Weights of a small transformer language model.
Size: width 64, 2 heads of 32.
Training: 87M tokens, 5690 steps.
Each number is 128 + 24 x the weight over its row's rms, rounded and kept within 0 to 255. Layers, rows and columns count from 0. Numbers have three digits each. The size before them is the row's rms in percent of the matrix's.

# q: layer 6 attention query, 64x64, rms 0.204, rows 0-63, columns 0-31
# k: layer 6 attention key, 64x64, rms 0.203, rows 0-63, columns 0-31
# v: layer 6 attention value, 64x64, rms 0.228, rows 0-63, columns 0-31
# o: layer 6 attention output (transposed), 64x64, rms 0.236, rows 0-63, columns 0-31
# up: layer 6 MLP up, 256x64, rms 0.228, rows 0-51, columns 0-31
# down: layer 6 MLP down (transposed), 256x64, rms 0.214, rows 0-51, columns 0-31
q0 086:134127150139123128107120125146166159113167131130151143137181131092129123138111146095121082148106
k0 103:121084123084136108123135116152130183131103148086135120114151114125134198133081137113129099123120
q1 088:137135132147132114125149125127191169137122134141167147142179114118139106114106097123130075113125
k1 091:158118120102116136140133120132133189138104134108136122104152123111146171135087166120149097116086
q2 086:160117141130155113122166123124123118114180124149196165114178126126120132110159165116119099145093
k2 089:172119143076120140108155107131128140163095158118131074085137118134112151118133141073146116134163
q3 103:117175135107104130118134132134108162148118134107100111151143171149129129107111148108124079125167
k3 099:131107109130147076110098117134135195089119153125156160176131150135139108127121115140144097133087
q4 107:133164109169095110097148134105118121146142116125163091133136132132098129169149144202138112120130
k4 081:129150144110157134113131099127115118134098143151118114181189116127157142148134150128151129102093
q5 096:100107126069121145136144136169149139121145130091102152114141124102161140146117133091100136120133
k5 082:066111116128132128129141093164125140108146123166129082111082136135131107119109123099121117180154
q6 087:121129144100161124143152113147162133116081186139142104132157072114179126150086072148111123113117
k6 114:082134128083095154149113111130133153090137104128132095080111087103151165134097138119132129102132
q7 107:123141124112115118151143112142181153137140113124107140123164123056107146136100094124111101089117
k7 136:102133126148157131131120152148128142118133117117128159142157103121139116101113137148085089129094
q8 099:134150157102177135133117112161110131177116183146124092152129117132128134111106117096106139116211
k8 101:130124095135092092127121108117096172086127099117140152111138110144114136117119118121129121166124
q9 089:106119127098135131128121132144171165132093192128090114134140104092125141117069080104116125093106
k9 091:079129106173129114155126136128164164092150118116136174120108112100134135113089128185097110129110
q10 108:149154118115089084120136137104068143151134121135121100160139137132096112110156145153111103147142
k10 103:168117125138141079126116082112135126100079159166126130161142155123122089130132106120144118127109
q11 094:119134118119169152113112132141140112143147143149119195102089145181140145106154132091126162122157
k11 098:123146105160106181120131154103107107156149120132119073126074143159103109110165156115123160159172
q12 092:128143096127103155141124156112174165143121148109100151089128137132131130091128095095127119131127
k12 100:170151103153143163154113124122114147126110163160131102155080153122130098105139142171157138117107
q13 089:129136102126090118104100141132128152140130120127096108131073137163139105146123125132159153125173
k13 086:126108118173160130138114114102111102120129134139119122182101157149143093160115153162147166155095
q14 085:130153110140146131126088134146127111132169100136134144117129162131137144131160110079119118139178
k14 085:188107095174140140111110159128097103156151094122124110144125162162109110115134128138114125168132
q15 108:109123115177129109121121129110166144134128116107132176146170139103096163135094173148112079129064
k15 111:131138164165172120100138136102150155124100118111160105123180135120126147147093134173146094116119
q16 093:130094124112134162112110118141162075058112159128136094117138133123179139145148140115162146126125
k16 105:118117125122143166136130134146161103140175117116134102098110131098132130150105155126132187128149
q17 116:129110142103127117143132135165118110110133166134133100128145129101157109088127111130145139148156
k17 118:097138167124127102150095133161120106133147149121132082121098147133142121120095133154145151115173
q18 122:136122124086091107139117125144130128121103096123140127143156084091153133149102149074130131098109
k18 090:145099126127137129120132115156161116085177140145143115106122113123137097079115112112093092114111
q19 114:134126128132141101131103130147124140136131159153104132141151110082098139102097121091082094157120
k19 139:126110110172130086131089136126146122103123132117125126117136129138110160111101106183086091104140
q20 112:148103125150135097163107132121131098120148120171180143159129140150127132103148149129142101129145
k20 093:173117129123104148120144121125135095134110138116135074082178125110109162121143145093128112136110
q21 132:121097106125112097087132160132133156158161072096148129141157123081125120119113173126119126126119
k21 113:176080141134140086123141081139111136143095130151130114136147138152130139126057113129149091171107
q22 087:158138156078155130129176092148123102119177110134134130094139115125105123122168086127114131120146
k22 094:120143142132130129121132140131105102154138134143097151121106103148136069092162121078102137154152
q23 095:132152121202108116145118135088133132155121110134134151115120164161106112125133118184143121136114
k23 091:159175172151146164111126154090101135148097131120125096153171156114126138152149164150163137094102
q24 124:114163147150161161141116130147094123109119158142099111147085160191123150122146111132137131138137
k24 104:082135106137117116112112180107154152131140128103153156145102138138127147142209123125136161109140
q25 108:142130121125093158125139122118183144138142111109109166106136126104116145146159110112114122123135
k25 101:153116072129120150115177118153114153156118118116110174133136117104117127145126155089122097156090
q26 087:144097132108133125156121146139102133121166098122157123104106151154140113134130094097161179154138
k26 091:154113139092120135136139132145093095173120150127116105122084168156125133101156128088135153161138
q27 084:137149115090101132087132149116119160146143107084133106079121126160146098159117123089153147132151
k27 105:149086116087147129138131091144089142134125155146119138163076160153153100098118141114152146164099
q28 085:111121125146167140131131110130145098137108123144153143140126143136142138097137112155113126102170
k28 087:166176141186099149124128136080125140125132067148143134122158109126100096147152129147146133135135
q29 138:092128130138163140067127121138140158110141125105134129150148150135148127141131151144122089130133
k29 137:109118130111144120126138121092127183139127093120131142145131123137136151192067124110161145148147
q30 123:114102138115151138085141131152138154123159108107110138121147114074106116152107134120108135127113
k30 102:084117143133143075139138132128116144138124111127106174122127100168130142146087089141110117141156
q31 097:120116127107136128134095120131127080091086192153126092164132107135170132143110112118126128141157
k31 097:112098108134097144140110100123148113072156113126146094077121119088122154151109124141123162136120
v0 092:145184179148175141111107117133148135103127152121133146104117124162134134151143107124126144156142
o0 099:104160144167125112178147158154139130114105126150113116130141103142138132130131073177100096153146
v1 106:145109132140136172160123120130205115172168124147124142140142145170126119152098136119150094094127
o1 110:100134118141118123158127164116151138159141083134144128120107104164094105117123130098082117109104
v2 107:124132142118135118102072115134160062109123183104132128136135105123111162166154144108128115105148
o2 101:134157104119111136168134123109134128125132108139126120175134158098106135134099121127112119174169
v3 099:145123108110148153131151112157109137154161103181168166122160113165168158118119079162122126102124
o3 121:135147162089147122113142078168132138126138136091117146074096105112145130079154074101135127116110
v4 086:121091113088128102156111128122121084096082177122120103128133128109134133139099130092131115130115
o4 085:138104100087122135101106141083104084126137102135165117151161142079118158148105166081181114146126
v5 097:109100107100136139148117120153151081142128164148132107143170127140154136125083126119135101086144
o5 094:131116129071112142115119131111106091119137115099132118114124118109124146093142142077145123131142
v6 097:107111138103104104144145134106102107115122100121105128155130169108098124123107176084129124090108
o6 096:102119136116108169139084129116151113115155093105134173155131176112117130156123173097139130117123
v7 085:150129142142139132139144113127104164164190091132167154127090104135124161162157086172128145131118
o7 091:136125127159148105147157109193163147169159146134128153093100116137128102120104061121090125122115
v8 095:133135170147132128148131123099145130124141124101103134150104167138082142162160168101142128113098
o8 113:112138108181108118162109158121173149141152083145138161155152149148095104144115140113082092124108
v9 099:113130125122114097095153154112079144114150078086098106167088123086105126117134175108100145144118
o9 101:117098164126101170131143110118130136135152150109140150162128149124138107151125181147146146127150
v10 116:145119117144102138149099107131143082129090191141153138100155169153123146144156119151143107122134
o10 107:162180077142142084109098131117143147108099114143115109132140147100108138123121116112136123144094
v11 093:128133115163091145150113128119165160160106165139125132107139163154121116123132125133146099141128
o11 090:146162091166145108112110127089136163115097116140115092130139113142138117132121128139141121148090
v12 087:144164121145141141081127119133143125136151134115153152079135114154133118146159077132127126184149
o12 088:134164129167170087148143101144104160147103134165112091124117119126152142144118090172103148145128
v13 098:116093128086144134141125129130132125133125110156129148138145143145136133124066129082137112077119
o13 087:080115143071120176152107116133126103110149081092137157119109125114137155140129109074139131119114
v14 098:122097135094147131137116125140171121140170095134120139152150113125115141136083118092134098077124
o14 092:092110148075120165166151123122119111148166088121137163129109135145102113118144120080085119126128
v15 090:136165129146173134086112122159158150135149128144142125109139088147159106127120075157127143160161
o15 091:134134154127134107141170142161088117139108161133124091086111082159149147108142082164097134117170
v16 100:131182142175128122084119125128125146135127131106121125102113109124114097140166126165124148179154
o16 090:149149119203134090138138137141118147133098167156117099124120131166132121131129129205091141123161
v17 088:128079097107099105141127120117078098104073165129141123120123148103134149130130149137122132132105
o17 088:149112088106132117074104098114119135114115146116133113146150144057133156154105155105202141137109
v18 105:145130141117143163160083115133194124116067170167125168091147136165141108108103102105152111117140
o18 107:109161115119135127159111187099115105109093082169115117122149113140128159131122085132120100136109
v19 106:127119130166104149163154136123099152175174097117129115154098135118121123143145140167119140126108
o19 094:133081130164106115107137116158174149161135169125133158102119103148111066110133145125114116115113
v20 116:122127140147153103081092129129151154090083147109108100135122094086113104104135133129131126167143
o20 130:141114111136113123141157175103084118103105142171140094179145137169123142152155130175102145128155
v21 095:128134104101132142094111132136111141096093161140125141113127103120163116090093114115111125165162
o21 099:126124162097142149121157108096090126093091159136110095141137099101171162141128111165191136158144
v22 091:110124139116118116166205131113041148116124077128140126144095161116127138132138145126119164116084
o22 090:116098141137134137101089093187155111126159135090137187101139144106141119142150145103163123100110
v23 102:128175147132107110120136138096112119082084153091115112098101147130118111145152146101128166171129
o23 110:116148120182133119135089149119130126119111131145120106151168137105154163176082143172157121141128
v24 090:118176117142130153121119133132177173123148139107095106133103126158154103118056142127137111132154
o24 099:114123123133100167121137129098101155126144142082168090114135075151183153121120152151130127124146
v25 118:149134153120121146208126126113142138124111130151123165113094159153129111144103143120146146096097
o25 118:091130119149119139146091183139182119135122093137136173091145102122125118141086108107151074111092
v26 098:151173123125133122091162131115104138102134121112151131075112115143144120138173096150116164199120
o26 105:142153140170167093114115113165116147143117159138125095114131123107172153149106109174151146124126
v27 101:088088129135136099097090122131137131124092149128112124182153121084095139111106159117131076095144
o27 108:134112109097105148151157126086115132091125122127107133193129159138092120133161135120095134141139
v28 108:139188145135119169142106130131150109114119171108097137080114158174145096133148129104132141157144
o28 123:110170143163127124143094152087128124120091108160118103120163103125153143125113144163164090162135
v29 097:148190157136167152140121120152167126131178121127137138096123092176148114154134085124132148140139
o29 101:100154160146133121170145154163135104159130123141124130077119086147142119109116086148093098133159
v30 106:129142148136108112135157143096117161138161059095100121153095151103081109141130168105127139125100
o30 109:109101140166120150147117149132156139157160118129149172138123153158107097164112164134092129102126
v31 107:129102135154124142165178128128133154176166067155138130156143129137123125131121135165140133082119
o31 109:128113130135125117124127136179162135138157131097121173091089124181094091092156124096060134069103
q32 112:142086137130130102143103141162134136114153168129119149167130087144158157107128110116092099143133
k32 084:132132132168131122128128177107139141130147119148156093144128105136163094138092169135166114125124
q33 127:056158121113100130118120146099137108131119099133112098107108160108117129144119126138159123133124
k33 094:088111098112115110127147076141162090114133115092130099124138151127067141114116100142076111080139
q34 078:087098110134135084116113109165152101091089145146111142134152141164111158184084115130098146173075
k34 077:166106154125163135143138100141130108122164137133146128106117112070164096092141083140129119141179
q35 089:193127142119120153143172114098129164166139096144164109099135106117155099090164127127182094099167
k35 086:108173119110121145116111181132125149147115125098094161132140157161125138134103157098123138115100
q36 082:115109115194134122137115108147103127160122151104173155139156144103117135158143144133119152103168
k36 085:164123123148149102124122203119095187130089133124147162158151109126166119122118138138133141124096
q37 085:057106150142136130142120107169146088131137172170162122138143128143149119133121112141104115161111
k37 081:126124116138163138111123161132121166082086156071116137108101104146156142122132153126123171092116
q38 120:134087118119105109132111130171139132119161172135129131180121116135161148093116114117083105135136
k38 089:162142120159133109131113175098118168143142102121143110106111092161151106163108140119166133135115
q39 097:189122161132166107135093174110101166141121121112121134131127088116145072095129128092130144127144
k39 136:071149116110095134154159083145124111088141148162129108125121165132103146172107142186135119141119
q40 084:133141133116083130156124136141141124086128135116131143113173129101167161135115144104118128110094
k40 093:138107136140123102157136131133130136192114096142118131110144100102135107133114119105145101128177
q41 100:138129123139141155136119126121104105135104136150136122106096131148108121090165150149158159166130
k41 089:104127137107120162127159123130126081097118154119146141140089176165113105122164127139126194081146
q42 086:198120105103128105141130134127150143119096103131106088119126083128129097065127126111139079140125
k42 074:080152160082094155159118132117145099160198113130141088131123162084142110098113112110134124131164
q43 091:123103150138163103146145113128070105098120146157158177152142116147122113153152132139104173138102
k43 084:103143130136168120148124118156094095054122174144124168099124122144124153134141127137110106137107
q44 114:128078129096119134137143107171100120121121147122099161141127143142105116137127144108098170142105
k44 101:165116163137162128117116110122134135152140147155126114115126096126149099090158104128121092141168
q45 083:065130107097107120109145092172155118127121120146155116102164135116168181136108128155107100127152
k45 083:186090109124137096140103147115139122135132096081096127081094105143120105092133104102130162144140
q46 106:072106141120109137080142146133105113121131143127143136139107186118087120131127148160123138118094
k46 122:119117099131128120137107083168103133101117139108125126098127129156100180168143083112123157133093
q47 083:196156158105134144116129146098133150139138085111148114091135094100173081099153108112159120133172
k47 078:076147099119105110147134114135148122123124123110093126134122180138092134123098168139143136094139
q48 090:150121153139164095131102163130149172153112114132140156119179085129172101144087119118097116136139
k48 094:155122132131133139152142128118125134105138118116126120141122136088185122093125170157152127170140
q49 110:157088118128129139141119109169089137133111166136157157144142116135159127108137127116090152116138
k49 098:179143148144147118144110180101119163133134122157129138128121085139170098110147143107155122159132
q50 105:077125155120147116116130149112099076087110138151136138120130191101122121122115121142114136114085
k50 102:096098089129112106145127076182146101097130145121131112110124131107066172165125111122098121126149
q51 094:128086144152148092142120164147120115119113146148134167177139101102143142111122146147086100110091
k51 099:108121126129107128154125147140102142104137121105159130127143112093155159169107121113152150141091
q52 090:080124135127107100141134135131156124111159136103121145125114133111108191128130127163120116093116
k52 085:160103108129129118122123128139115107161151095122148122145174127154135146151099127111124118137084
q53 168:154084114133150127140116104191126143119108151125096148106165112158121148123132123098082126130149
k53 073:183114165130170110121134108135125128144165171168128113108122092097149094109155101159139106157156
q54 077:177113122154150148142093156113139164138126111163129139127125085175105137125120135107129171122104
k54 084:146149153117098136139171134138095118150166166124161145163111165098147125108136114142141124170130
q55 085:153107116126094136159131117144137137134081133143136127135148111101158165107132161151143097081126
k55 095:137120132105120095128142182123134168174136117115138130125151092122144102119105084101124155134115
q56 082:109116161112155105121129116100099130090139174151150151154130159148112146133138105161137124106131
k56 156:104130104124145103115141093170130104092128149138119146106127150148066147145125116140098127111083
q57 082:075099119097115127141138092130110115107154117114149149123108136146077165129094125139116172125095
k57 143:186119134140136130117108148107134127181126130133136127162119118130154102077153128101118108147159
q58 097:060134143106132120106122138144134100120122122133136138114141170131134130159087109150100179123113
k58 096:163092101139149104122123073143141103093137126109103102110099121128101129096166115135130092175148
q59 077:083117110122078113140126127142122101092159129126128159166108142146088168124111130123083146134073
k59 131:167119147165132136132106150106092135179149103125146124159148095113173109125137133099131096155153
q60 111:118164136149111114109118150084154131150128101115118101101124130077099117127132124149162107100116
k60 075:088111099118102129128149111137111137125120115087139121154166169117108188164084127145105132086101
q61 092:193142111106117126124118156134164191151132094125118112118147073117169106131127115108127096134135
k61 089:087168140105106116151130087126127104092168103131086080096127137119114142142109117150157127136153
q62 083:167155105088112156095164111114112134124086109131133101101136172106107101113131149148163123099126
k62 099:108133128097131100144112084159133106108136131139105124094126132131095153133149063116109120123137
q63 086:055091141139110101137105136149154143153142108142119139138138104141122194186086139145117152107137
k63 086:162122119132137134120145111119110141124141127095145111135111129147148135120097106151111097166070
v32 100:133125122113176149088132121121083110081083130171134091119113149143134099104172120144132122108176
o32 089:166093136106165130088084163161114126110123116084095127113125128144141162095160120119132146093134
v33 098:089140131145125134105123119132142177139147138109121092145150106122138099122073135145138069122189
o33 099:109122121114086155111159120099155123141148125086127113141071102183155123105154135149133140132113
v34 104:106108158123079149117121112162144103121126149121148098139175092089148128126105138133142145129137
o34 100:116093106091088133094128113163132099135119150121114147144091129153136124125159134125097174151179
v35 112:158097105131171123133118140115119162095106111126124120126105148163142107108141114135125089110156
o35 107:176115124114177133120101160133095151109124111086124116111131088144157142087151121124165141099124
v36 077:150114129142199101108133134143118158157106125106137154119151072147124136103139100107087105138122
o36 081:197147161141174127131129109108157160147118118122145138109143101132134078090159115121146077139128
v37 106:164075096119150116129113137140097139081096132157138163122116151146165153098135138128126128129133
o37 103:152110116139166138117123158143091148103076141104110115125148092114155151106118128119140149131145
v38 109:157079126145130126139121117124104094117118142093120092159106104115129101114139158117134122119167
o38 099:154072116137096116138109158150144167125133137118141117150136088127140140080140138124112139097151
v39 102:143154116131151113085093134121121111135174127144101129137088133134116111163140135165129106119159
o39 111:102121148138086143122144156120151185159136123124137120131155135104111131137088125127116085110105
v40 094:148103127139190129085121125139079098147127123124123137132120091124128133089159155112099105120157
o40 092:164110178158133131132131133120168184131109121129135141137163117105127116096161136108110090127148
v41 100:106137140101118107099090110149114164113141181143169118117122096095140140138073073128145155148138
o41 106:126132105126118144120147141137138071148165133118122138128128150165133112155108089114113182163161
v42 116:113099153118156139073153124120117093148114125137129107131158104094122142131173134129128107133125
o42 112:110079138121135105102117139151172142144125125134097137167115144093101125106158109121097090160120
v43 104:167118144144103090131140113137169161143131144076164116121147084136131107131113092117140160134107
o43 103:172110085102118097134124131148111114152134160115135107117109079151147096104114116147124121133166
v44 078:107109112113122142153138141117125116106108110180113133130120186139138131102141166134123080113115
o44 075:091121117146153132102130161129110119087091141127105119139108139105100166136131126143149145125098
v45 109:129154144122093114148170128104173143136127118098147102118139134127111118161129113142146151135072
o45 118:126123077098136084112109126146112092146152148132104119129095133129090127139112119153133114141102
v46 103:170065139137151121146133118127119119124112121090146103127154076113140111108142105105127132121135
o46 094:192098119114148104129085145149131154130133127114133128135123082122140107078168117117139135113170
v47 095:157088137141135115156139125131125139126109132080140120130165103142140123109127109083124137120125
o47 093:194131123123156117146101108141106141112125124117152128114119096146169115087183127117143159122157
v48 119:108145130131109155165118121114138126154161133097120074148110119127117103159096109108144133128145
o48 099:110137137141093148147105102110138111148190108115159119145132137160135123168134150109148158112125
v49 085:169069129154185098104111129148112126147123119128135147131151065131153132111145119107097095135138
o49 085:185117160131150126131125122126146179145102126117148133123148081120147089087162122103125099133163
v50 105:092123114125091136115120130135129118104134145147115111149125161116145130111097179161137101114168
o50 097:076118113118074158109178134118130121099100157122113110147080124146143167121120138156112165119123
v51 096:152140145138125082145122123126159149161139127088147147119123080127109130163120079118121174153062
o51 092:169145120128136100156119125128135127176153143157160139110165121126107082145100112120121094145135
v52 093:142108133138103140153139130122107088125138148072119133141074138123126144122149161086132159124126
o52 087:124101125171097110186142122144123147110136132157169130128173131103153148130111142116108127101151
v53 104:101161135099111159093124130127119090115127121196121143106145172117120149144144155166134134115139
o53 100:075135140096127141091128121146127110119110120137071150132127195106087155150122133121096139148119
v54 089:176157119133131096098093121161146135122157110154135164111165115146136112131117101141115147112163
o54 086:170176154078133161114139115132109166145095125122120127086119111149154107111128119127113124135182
v55 091:200113136119169120120129133121106109137121112107132139109124103136108127118188104109110143117125
o55 090:182128146132164107148086146151136170132131105139120139124169114080114107099125110113128085127149
v56 086:115144131132130122125128142113175151149146098136122125123164117125119138175116112163125094143092
o56 084:101142127104136124097118116099131131172143111124113128145112127114088107143114129137139093162092
v57 100:080176149101113115135159131103139143128128126162126119122115187120083133144144102147143143137102
o57 102:098152113119141109130145126137130077103152125146108131119108191128089141160131101143128141129079
v58 091:137119150115177118107144116127121138148097133135158114106150090112125129140148060113132149143104
o58 089:183110132115186106109082137153136108155155114109116144114133149131121082134165092102141115146134
v59 099:086170113095120173117139136130105104095126123182116121115119206136125134102137150141137128105139
o59 099:088150141128144152102120129125104091083121117129101134120113184131127174174133135133151164108107
v60 119:103160125133145134068115116156104115128143155155119125135125119118133117093114149148121111123191
o60 119:122134167135089160116187129108170132117105147111120140111108137155142128125143133139098120105143
v61 096:118121110141071139167123132140150131129167154085122128148108124137152124121079167129138118133128
o61 090:084117103152060139153164114104114117130117156122154104152134091145153145135089173147129144119147
v62 113:184088106139140145133093134123106126146138139092119145132102090139151125148126125106116127130149
o62 110:134103134157114147159101142119140181156131112111142118144176076109155112111088138098130103137155
v63 107:117131146119094138159164130096131108095116132101132087129101158105098126133144132129149160115109
o63 106:114104086112125093141110143148123089105172133150111122150107147116108163123117120149130148107104
up0 093:135166156150131120139146143128123130186122171122138125135128105128128096152136114143133107135132
down0 095:146158115160116127112151132102128106140109184113097190115140135150120162118113124116140171125113
up1 089:139126157121121124179114142132119155139120127167117146113116112098155093122164162127150112164133
down1 096:140112085173094146132117141110106146147151127161103114118107122077181119123104126111098116135173
up2 114:128140116115152092111113117121122110124163150114148087100113143114190105097148088136131128121116
down2 100:159145064079110123126107139130104113141136164121122136126151125103148128134115141131104087099144
up3 111:098092151143122084122125131099112095169086114155125133115113082127114107145149096104176124147129
down3 110:114137124135123123143128107073166126119086105171138110119120107138131103102122164101141137105104
up4 096:097128151119117096112124172097143134166161127134115117119137155120139101171167133159133152087123
down4 102:097100109103133125126106112122165161099171121063101103150147121121127159132116086109115159133141
up5 113:111130152188098114123156136087121134175127121135118086174148141108115110114149150139120112129132
down5 108:123121132135126115166141115090131106149090145132139091125166118149176140121124111152143119128139
up6 097:104122158111156117113126120130155161165175145147165097089095139149121077144117108147114143126128
down6 096:151107138155100130115138105116142170168109139151112169116087104129105122106168139122128159113089
up7 096:134131145168103141115100149139063132123136136184143089112128120144133132142107154126137136113164
down7 102:146118124123139118161165137158131136110129143091107103133119141151153129133141099138127101091108
up8 104:120159164152099098120125143125087116150121144087137084144072127135113074112171164138131116107148
down8 107:113105148111171104134099139137126084131107112157124102178103128129137111160103149141136146126105
up9 099:134091147125136113143092145109109108119090068122092135154111158134129154091145108137135121184121
down9 104:138118136118144138071130140150142105170127127098093140116159159167149098149133176127119128080179
up10 107:107145136143111095158125121137137141087149143186152122129134089123127122130155113093142143148139
down10 108:168100147099145139129088150125120073126124114123107145109098151094152146106133104130118119162112
up11 102:093111177162108136116105144091085146125097171119154137137130094111131144144121134115147141127086
down11 107:126128137146143101089135126143134118120144149108119171066154101097128099170129112139104163155083
up12 087:155118148106117088112149138101077137154102142100127172151089124148110127116120143120120136130129
down12 087:154137174121104134152158102122134166128141135135144065093146107127157110107142133160149122097138
up13 090:144172145166116126106145113105124151143142081158172075110146136127120095132083110164146120150154
down13 098:123139100161126090100107110104165137110113153124117146085144109151118079146157148151129106109153
up14 089:118131162113150118121136162122135105102114144120135102158152117170157103124188108112195140130164
down14 098:111122125107139088146162147093118123145108147116107117126173126141138084072141113117138142141117
up15 091:163144147142118141144159126130098094094150158118125109126110106101114080085132140110144076095131
down15 093:118153144123143121124149166104104117117130163073113117152113108086119114146119096108127117147074
up16 110:127168182113110119114083143127132110117106120181153092140126112157147151091086147154142140098187
down16 108:113147138118112123136085168106161122132113130122123129157132105116171086093114135163098121100127
up17 098:113130137120133104133118145119080139123135135110127135162077136156115136135131093133156082097148
down17 098:110101121081150097149099121136171135123093147154110126128144110132112137131130136066119165180104
up18 102:137127116119105089080137136113117066138185121142157112093118120157119112104154099168152119117093
down18 100:160129165113132108110125137104163148088089133110166123110124142127122151115115109090150124073135
up19 086:138167152158168094093135142135094127161153117125109106144107136160104093140160137178130156141168
down19 090:141130112136135115147142149124134123137114115150087189114111172163090117146128149145072113125121
up20 110:159142212143113164116096123118132118133128089160171116132123150115101098145111144108148124154128
down20 114:136140113060099122158152110168142164091175130129127102111173122095079144138171114100124122091120
up21 098:095107143128162138107122135135124099192128145130126137117118099120150074123081104099149126155158
down21 095:116117141118104129117109149103131127083128141154102118172113115128092136135150129141139096078077
up22 103:149130126148098144144126162101071122115128126125145162093118139100149078147159158122148076142084
down22 104:109124117162091125177134095110127108105171127125098141086147112148120069153106161140142116128123
up23 099:132153144153142114131112136076123130125148154157142167154120184166142167123166113141148082128130
down23 109:125093134112125144125096124115162150102135185144095148167101102131105128108167120156119126111153
up24 106:126111117128086150111119151144132153174129126129145138191100134140133100137137126149129179117147
down24 097:123174098125093120092103117161124154124106104112153117149098084125115134160120117129082097164113
up25 085:125144171133114146114077135124109081126139163161122135150127129103156157154135152140130143106099
down25 083:140114131111191157113129100096095082143116134123077097101134107094140130086129140103131134111085
up26 089:123136139113182084134129138139099167112102136175110165150112142111128136085123123112129111133126
down26 088:151128116092138103111138101146145120121109112127099097115093121123087128159166126117133146110134
up27 107:127105120138100109151144155122112092173153115103162088144116126106170131085117147152114138123112
down27 095:142162106108150123118149120091111102076125138135102175097106145109102134136102081107060130136099
up28 096:168151139125152167133149146136145120114130125155116103202142153114181107130159124144135110128127
down28 096:145112137115096115137112116102124144125135104111118130065142139092129117166116128151157131147132
up29 099:120171131144125089119141133120098147139090095128146104169129147142133118101120151174131141155125
down29 101:125130128095118151106061133116121138098125127138132152126128133085134147150131134122125089141128
up30 102:129118136115155088144160142076086116175105110167140137120126111149112139072150140108125113136105
down30 096:162120137099110105121128132081122150121111143116147115119109134123135139083168088160103135114119
up31 097:114180149118123138124115162109158100103161123160145095100152129150139171124131128175174126123158
down31 104:120129115096123081165100106131136128112124109144120145113109109118093098177143156126155158134125
up32 110:101082146114141126120101165123158158108111128180129143153111115102138103139148153125153139108152
down32 114:119166100100108119109131148159141119131123117109101149087144106121078105107112120134132129140132
up33 084:152148110151134129166159097127136124101136116133140129152109132147107162105126133136131096129077
down33 089:090172153134095149105129158104140123150119171130139106177129059142158136117097111129130154164123
up34 102:115110145124137131090077160106148079130183128155125154113119128100140140132147165124128151118115
down34 099:084161127144136118126170146120166164135098128102121107116133144099162104116100108151112164144120
up35 104:121111125151115144126139135093110094099129115090152122114091140164150112146151110150183140123119
down35 107:125108141114168110101140105121174131103176120095106138129103141155132112113151103116116109148076
up36 090:117113122123103132180163147097089140102122137131131102130106124107134120169144149141157131199122
down36 098:086117123163132122134134123089120127084141140096154105145164082167122127090099174133156121125132
up37 087:124106124132111114128160153091164125137157072117109108146099122124174123113159137120129124142097
down37 093:125137150118103132158190105115098128122139089151130089156161115135158084119112117138146147160114
up38 099:107124148153123113109118175117175113168121109113135124116133164147193123131131134101144083182160
down38 104:082133136127082131101153092110113116125120115119150088141100126121104135102169132133145149165143
up39 107:090145112166108139135152128076140119119100127113105177119087068127123120099142123101148141143115
down39 108:158080095123122117105134099136107091133104137155129109089148090155185131089107123140135123114145
up40 102:144156153132080094136138142136145100104129092153109129100161111101128161139134122124133118146143
down40 105:109133114116107097160137127094139126098133150103109142180145136106163109129173141108122120131102
up41 095:142123130114129139097148170130101093112128112094117137133132113082094138137085110126180161161162
down41 095:163121113130125131101156086143113118096118121140111101102078149103143083177104133124166144109126
up42 104:115134147162156109096113138120109135147130128130118139138103105160127091119140119136116126177150
down42 093:162126134145193095120104156144149120147136150120116148124081108121155094127135131123057142122116
up43 095:148113122130137118129148115112072099107171156179133105120121097130140090121170125122169119146115
down43 103:139153171089123133152135097087151108107149139139167143128135088136118129141112096180149155102088
up44 102:159122140109106161079092130139133136097144132142173102156108096100141124155100132131146118181115
down44 103:144152110040107156126121131094121108097099124148133104162157158128109142113164154133152113118125
up45 086:139137112115136134127115145121106110116154117146118170118095121127170081075157135115113126122130
down45 081:160113090079134130113117126137114163139095110118090123114099143115089095117114157103058105108105
up46 090:136161188101154120158131129142120107130149090156135083094111098109134105088123091135114154115142
down46 090:148147116133134133148136145087139182190137136130134147143158094170117146149172152171125126156116
up47 108:141144123156169141151117112075146143124117120145150100140066139136113129121117141136138139143114
down47 107:097131130114153129108124160109169114120113169134135176100112099126169185150124127114098115140123
up48 093:097142201116117095147103150133152110157128138165123125120104155113143099101108150102114071140119
down48 093:114151160115146131120160130165152103106137155123095166156140107158168120101106166064096150123100
up49 100:122133178153102120138130137116100093118173095105152129138094096113173130140146150141142155134138
down49 104:102132155133112125158134118135121157137135148118126161121155107099150123113066113105121124099142
up50 114:157114136119086098116127133095076109116127139162169095192099120128168161131113104138139124096103
down50 114:127126154103140170109150119106145105148120144171155133105153138117145125121132156093131162135098
up51 088:148106182111162141160115174101092142112136119125160124158136120127140181115126178172141108111114
down51 094:143088119133136162165124145133162106165144119172145120106164135119127150119131130191137131156144